Each number is 200 + 40 x the weight over its row's rms, rounded and kept within 0 to 999. Layers, rows and columns count from 0. The size before them is the row's rms in percent of the matrix's.

# layer 12 MLP down, 576x1920, rms 0.017, rows 352-364, columns 240-479
098,223,184,177,149,288,219,184,211,205,156,169,229,176,165,213,215,139,218,204,183,181,221,175,137,209,257,223,249,197,233,246,234,184,267,163,182,223,175,229,203,181,245,242,239,214,209,186,263,139,219,207,180,183,117,184,244,198,188,222,171,189,156,178,268,248,179,188,227,154,305,217,257,131,210,236,194,162,240,212,222,198,270,215,221,257,230,303,135,191,235,151,215,236,221,226,193,151,227,262,196,272,152,108,254,187,186,83,283,153,271,146,169,235,273,181,225,235,205,146,204,188,192,187,267,224,174,133,244,141,246,254,192,132,189,179,168,235,213,197,183,237,171,300,188,209,190,236,195,198,193,281,185,254,237,221,186,166,181,170,134,244,307,238,172,203,199,214,195,193,182,163,259,245,197,198,274,187,183,180,192,200,198,219,157,202,185,231,203,219,256,179,171,202,210,210,153,102,198,184,234,195,182,249,184,165,199,135,251,156,201,211,222,178,193,267,278,180,157,211,224,187,243,210,241,213,185,163,233,202,203,246,186,187,166,259,221,190,175,193,235
098,212,197,214,227,150,174,213,218,223,211,226,180,125,200,156,168,225,197,267,188,172,214,204,185,176,232,218,230,153,170,223,191,199,233,284,190,230,198,171,264,212,151,185,207,175,191,218,193,173,234,93,222,243,152,270,258,228,218,163,195,238,258,288,194,185,270,160,228,158,243,155,183,215,269,210,217,181,184,209,194,169,255,203,215,241,155,203,160,173,233,164,169,220,193,258,247,157,212,290,200,200,171,118,132,193,181,162,220,223,241,150,156,191,208,199,197,160,197,255,176,238,208,168,232,195,134,186,268,197,270,186,118,237,257,207,260,222,184,229,248,201,216,169,243,214,211,215,228,182,199,226,182,219,191,216,249,212,126,253,204,211,193,253,153,177,249,137,206,187,269,312,119,188,241,231,167,174,189,173,224,192,186,245,179,131,204,146,181,192,259,215,223,182,259,160,200,214,210,146,151,202,265,208,215,193,187,145,245,181,241,166,207,219,181,89,212,213,260,187,188,173,219,203,196,202,176,207,239,151,229,209,226,252,208,108,196,212,182,205,167
099,224,239,207,272,207,123,179,135,179,218,171,184,208,195,207,274,195,186,230,134,155,233,155,193,240,199,238,202,331,181,200,211,204,170,227,224,176,208,193,201,211,217,265,175,253,179,213,228,256,213,174,205,185,201,177,188,311,195,184,255,244,228,267,211,280,257,163,225,160,217,263,165,156,199,189,172,241,252,287,254,227,187,187,171,172,232,137,203,228,236,253,193,213,138,273,213,261,241,153,208,194,197,225,179,170,172,223,268,211,227,170,186,134,200,199,198,129,142,200,196,155,136,184,175,233,175,165,214,223,204,132,217,192,220,190,248,156,203,136,207,188,227,234,245,264,173,262,203,213,207,221,230,228,152,248,209,185,186,244,235,210,147,173,205,194,216,140,192,231,250,179,192,221,262,114,254,134,250,142,195,143,235,176,218,186,211,178,152,240,235,193,186,152,209,215,191,271,185,263,191,153,188,172,155,243,149,182,207,148,225,227,166,151,203,216,218,239,194,172,179,162,127,184,266,224,191,192,157,197,146,157,210,249,252,148,186,100,228,218,205
099,156,192,196,264,207,208,258,262,198,153,215,154,245,74,210,151,223,198,309,203,205,209,224,139,179,169,216,135,169,187,165,127,250,179,169,223,202,213,244,232,164,187,215,248,235,172,223,269,249,201,233,255,197,218,156,213,190,148,200,239,186,170,172,210,259,188,203,184,182,177,199,188,218,243,222,270,171,211,201,161,215,147,252,182,182,177,244,208,173,182,170,156,179,207,226,213,229,246,209,198,191,229,212,250,208,156,177,228,176,154,237,153,211,248,167,216,207,155,173,191,186,229,196,192,187,155,164,232,224,185,205,185,176,165,196,159,268,187,110,206,151,200,281,254,182,222,243,247,163,146,274,179,280,204,195,163,170,139,189,146,142,174,241,165,209,247,199,190,110,211,214,163,148,162,155,205,215,190,206,255,176,208,249,174,181,180,212,150,196,231,144,201,183,266,199,223,197,164,178,212,207,201,239,200,182,227,170,151,171,254,189,178,261,221,227,179,269,260,242,254,174,132,239,237,268,179,156,180,187,230,196,267,198,234,189,203,237,223,187,167
098,166,128,229,260,163,189,208,213,211,217,149,216,250,218,230,197,193,180,150,194,212,224,249,150,228,172,266,186,198,208,208,172,241,231,208,230,161,201,181,184,172,243,228,293,220,188,215,201,180,191,139,142,214,208,220,191,168,261,227,213,219,228,242,209,247,235,84,145,253,103,218,225,273,192,183,274,163,206,179,237,213,224,171,181,267,187,175,184,148,157,252,162,210,190,168,245,151,250,226,207,158,175,172,162,133,244,138,139,154,192,131,194,190,166,191,204,247,150,136,217,156,183,286,238,239,218,157,170,244,153,169,172,242,243,256,214,240,209,235,180,203,158,211,107,139,200,167,241,215,224,174,137,226,256,153,227,188,217,226,193,230,267,248,172,211,252,222,235,187,177,170,146,251,206,210,220,212,202,227,218,220,106,231,167,169,158,166,178,235,198,259,225,158,165,208,280,173,172,197,234,151,128,193,223,210,147,231,173,195,205,167,211,186,193,165,221,185,119,144,141,178,264,215,189,190,127,258,219,144,175,156,178,112,213,248,158,265,109,311,112
101,204,222,217,237,299,211,155,154,187,185,211,129,206,190,138,138,172,166,241,160,171,238,147,204,244,201,161,215,146,142,206,170,105,195,321,140,194,175,273,194,223,261,134,208,134,196,265,249,172,221,202,190,145,210,180,177,149,163,199,254,238,280,212,196,238,179,251,140,196,223,118,173,135,158,213,159,188,181,208,234,175,178,131,223,200,243,223,236,241,164,189,259,220,200,241,213,172,214,266,211,179,227,207,221,79,209,213,214,169,123,168,243,223,251,233,199,185,200,165,249,273,205,213,232,148,207,177,247,225,152,136,207,189,200,227,101,177,208,253,181,153,270,209,274,222,126,232,241,140,238,215,188,180,189,168,180,163,203,200,188,217,177,135,173,124,183,140,295,243,109,210,245,246,232,129,208,179,233,153,160,160,236,188,172,208,205,223,221,237,216,282,146,222,174,167,196,189,125,119,204,206,148,225,233,275,224,179,185,199,138,173,250,169,219,233,193,120,195,184,168,213,200,133,183,213,146,192,164,186,248,199,244,233,246,136,258,226,170,166,275
097,213,188,227,268,213,184,122,211,187,205,248,121,223,228,216,185,263,164,201,229,228,150,242,232,271,236,117,222,195,155,241,209,136,174,243,224,119,223,210,211,253,335,270,207,233,262,149,141,174,214,194,165,211,168,235,209,80,269,141,182,189,219,146,236,217,298,225,187,155,165,276,263,221,120,287,118,189,215,190,249,292,229,205,202,242,197,179,95,221,191,248,228,209,140,278,238,231,184,258,222,222,183,202,152,243,216,188,171,183,182,135,231,214,239,185,219,173,255,211,194,146,209,161,193,147,223,198,153,197,196,190,222,274,245,196,188,207,157,225,190,225,196,198,155,230,243,250,186,270,235,157,233,177,214,200,195,250,177,162,196,206,204,205,265,297,186,232,239,118,184,184,259,246,261,172,202,253,245,234,149,143,242,196,176,198,244,199,217,184,195,247,184,219,189,189,209,189,145,171,192,143,212,194,186,198,241,210,213,253,213,143,234,246,204,219,155,262,141,185,230,154,178,191,155,187,206,149,191,229,187,210,197,209,240,250,161,162,124,204,204
098,255,156,183,219,197,253,166,255,212,152,212,177,238,225,177,167,175,176,154,188,181,181,180,206,297,203,158,135,205,152,221,191,151,202,243,202,188,237,132,266,218,225,194,185,222,239,227,193,178,196,170,208,214,217,191,328,184,140,260,137,186,192,145,212,247,212,189,212,152,177,198,148,226,174,146,256,162,215,204,221,211,183,167,168,176,224,128,206,126,204,192,220,244,219,211,245,199,240,215,187,225,213,161,269,212,230,177,263,245,141,258,168,204,166,168,234,228,254,280,182,233,185,200,204,206,156,267,165,193,189,239,201,155,151,230,120,156,195,203,181,195,199,198,202,189,182,213,207,185,198,143,210,132,193,185,164,275,206,142,130,153,195,167,138,225,170,171,226,256,225,225,162,261,184,211,174,222,248,225,146,219,187,147,201,169,194,203,141,223,149,213,183,201,197,265,235,144,147,208,258,148,221,203,166,323,187,205,214,191,158,179,211,208,223,241,210,179,249,195,224,164,171,206,269,222,179,223,242,181,219,103,223,163,126,186,250,71,203,201,196
101,195,217,139,127,194,184,220,218,117,290,252,205,205,165,270,212,238,241,208,244,195,201,166,201,245,224,157,167,227,195,184,233,189,112,214,262,190,209,233,175,147,202,153,169,199,170,194,170,212,199,183,240,196,163,185,199,218,177,230,183,223,159,175,240,270,235,162,137,223,150,184,179,241,161,165,153,244,146,199,260,206,274,245,206,301,214,194,225,141,115,195,267,184,204,204,202,230,236,172,235,239,238,237,151,220,179,172,221,166,180,145,183,213,247,140,245,247,178,251,174,176,184,251,266,203,190,178,225,213,160,98,174,157,209,200,204,180,211,230,171,206,162,187,158,131,245,196,177,250,219,137,177,257,172,295,177,238,224,204,174,190,202,240,209,244,230,255,143,129,192,217,203,87,233,229,210,185,202,202,214,186,160,152,217,214,192,202,255,130,282,227,234,188,186,228,203,193,164,192,290,273,243,209,205,246,154,230,211,167,186,130,243,268,168,195,222,209,210,159,149,126,157,224,144,207,200,190,213,240,213,279,186,209,211,244,215,207,212,266,164
102,234,127,239,126,208,221,185,209,244,223,226,183,214,231,121,200,220,224,202,209,180,192,218,213,223,172,188,211,229,220,150,225,139,256,174,217,92,195,214,171,131,204,251,173,170,237,162,155,149,223,201,194,173,197,197,177,179,217,175,185,119,187,236,186,242,171,267,186,140,176,248,250,210,265,263,172,182,224,174,181,133,187,176,115,190,271,155,152,213,216,207,106,149,244,241,190,321,191,291,181,261,161,162,156,219,195,255,223,124,264,279,255,231,212,184,256,224,234,230,197,210,190,183,156,183,214,194,134,203,188,262,222,207,195,226,206,223,287,208,155,164,144,212,149,238,122,285,161,132,250,192,215,237,235,192,262,159,304,156,245,237,217,95,169,254,201,208,241,263,172,225,175,217,179,257,193,214,225,194,224,206,220,147,199,231,106,199,200,214,160,127,227,212,201,161,224,171,262,185,189,205,182,127,256,176,214,287,197,214,160,150,248,225,231,215,207,203,179,165,199,196,172,218,307,246,197,176,178,109,250,221,197,206,224,216,126,182,237,186,245
099,189,133,253,171,180,168,245,186,254,191,212,172,257,154,155,265,189,171,190,244,223,231,217,213,223,230,194,234,185,170,227,235,192,186,169,189,169,157,164,214,227,197,188,259,200,241,178,189,139,170,150,189,214,153,306,163,237,175,156,137,246,275,179,212,223,222,236,205,211,230,234,256,215,231,218,166,138,137,228,202,170,186,251,226,193,225,143,228,177,288,194,93,240,198,267,48,170,205,196,187,306,204,239,245,166,124,216,183,194,165,118,190,151,216,226,255,158,189,204,269,245,202,193,166,192,240,233,170,211,217,168,216,161,287,201,184,185,208,225,217,201,235,182,220,126,225,242,200,237,213,196,154,131,139,219,102,197,239,167,198,197,130,267,183,213,231,200,214,203,283,192,195,159,171,192,196,235,222,199,193,153,241,209,199,193,124,228,190,153,214,190,192,233,208,214,239,217,190,174,185,186,214,200,208,160,197,211,222,92,245,157,158,196,226,94,177,282,201,198,191,267,187,178,191,146,159,156,229,227,232,248,211,181,240,210,188,215,210,244,152
097,176,207,236,118,197,201,216,153,208,208,161,284,159,216,190,161,169,176,156,186,181,193,195,190,211,184,149,264,224,142,188,127,231,214,151,151,137,188,162,247,146,200,166,220,138,264,260,200,143,178,199,165,180,254,270,147,241,171,192,251,239,216,175,227,329,170,251,155,173,224,246,248,138,186,177,172,203,162,196,181,218,184,185,140,173,268,126,193,148,159,166,187,158,182,204,226,195,143,177,170,263,184,274,160,245,191,196,268,177,143,246,204,194,219,137,225,217,193,189,183,163,163,194,217,216,248,221,168,232,132,240,132,194,201,189,214,210,195,208,225,274,101,201,236,184,163,221,227,237,143,139,190,190,197,186,201,262,152,245,308,159,209,220,222,220,245,211,237,218,244,170,255,181,199,207,220,220,218,252,207,221,249,206,168,225,212,176,161,201,151,234,232,184,215,200,271,238,265,147,258,232,197,119,217,233,203,236,142,188,188,218,135,162,108,206,162,186,231,240,147,145,169,246,176,304,192,92,118,282,263,121,205,146,89,209,332,186,205,262,95
097,186,246,269,177,236,221,196,243,247,171,169,269,270,138,177,252,195,235,194,232,140,220,285,217,188,248,118,240,200,205,216,120,188,220,182,223,194,158,198,160,191,201,119,245,220,274,172,211,208,193,219,161,125,226,167,213,217,188,216,196,287,153,188,239,218,232,169,235,210,227,179,118,152,233,286,227,199,198,283,150,278,188,231,226,258,188,196,159,210,225,193,154,161,252,234,263,192,241,215,232,193,208,166,124,315,185,194,174,159,240,175,195,226,257,189,190,206,209,131,198,221,167,142,167,117,213,233,260,195,325,207,188,167,160,213,156,124,191,208,274,175,185,187,115,173,219,300,232,269,248,188,150,289,131,99,201,155,241,153,186,217,177,282,220,247,130,215,256,159,213,201,223,216,222,165,244,191,187,225,209,210,210,279,281,185,257,174,251,221,238,242,137,161,223,172,207,204,146,147,139,238,187,261,211,186,231,245,133,192,144,238,215,181,117,205,159,206,204,211,180,195,219,199,169,223,185,112,153,275,148,218,141,194,205,204,159,266,206,250,188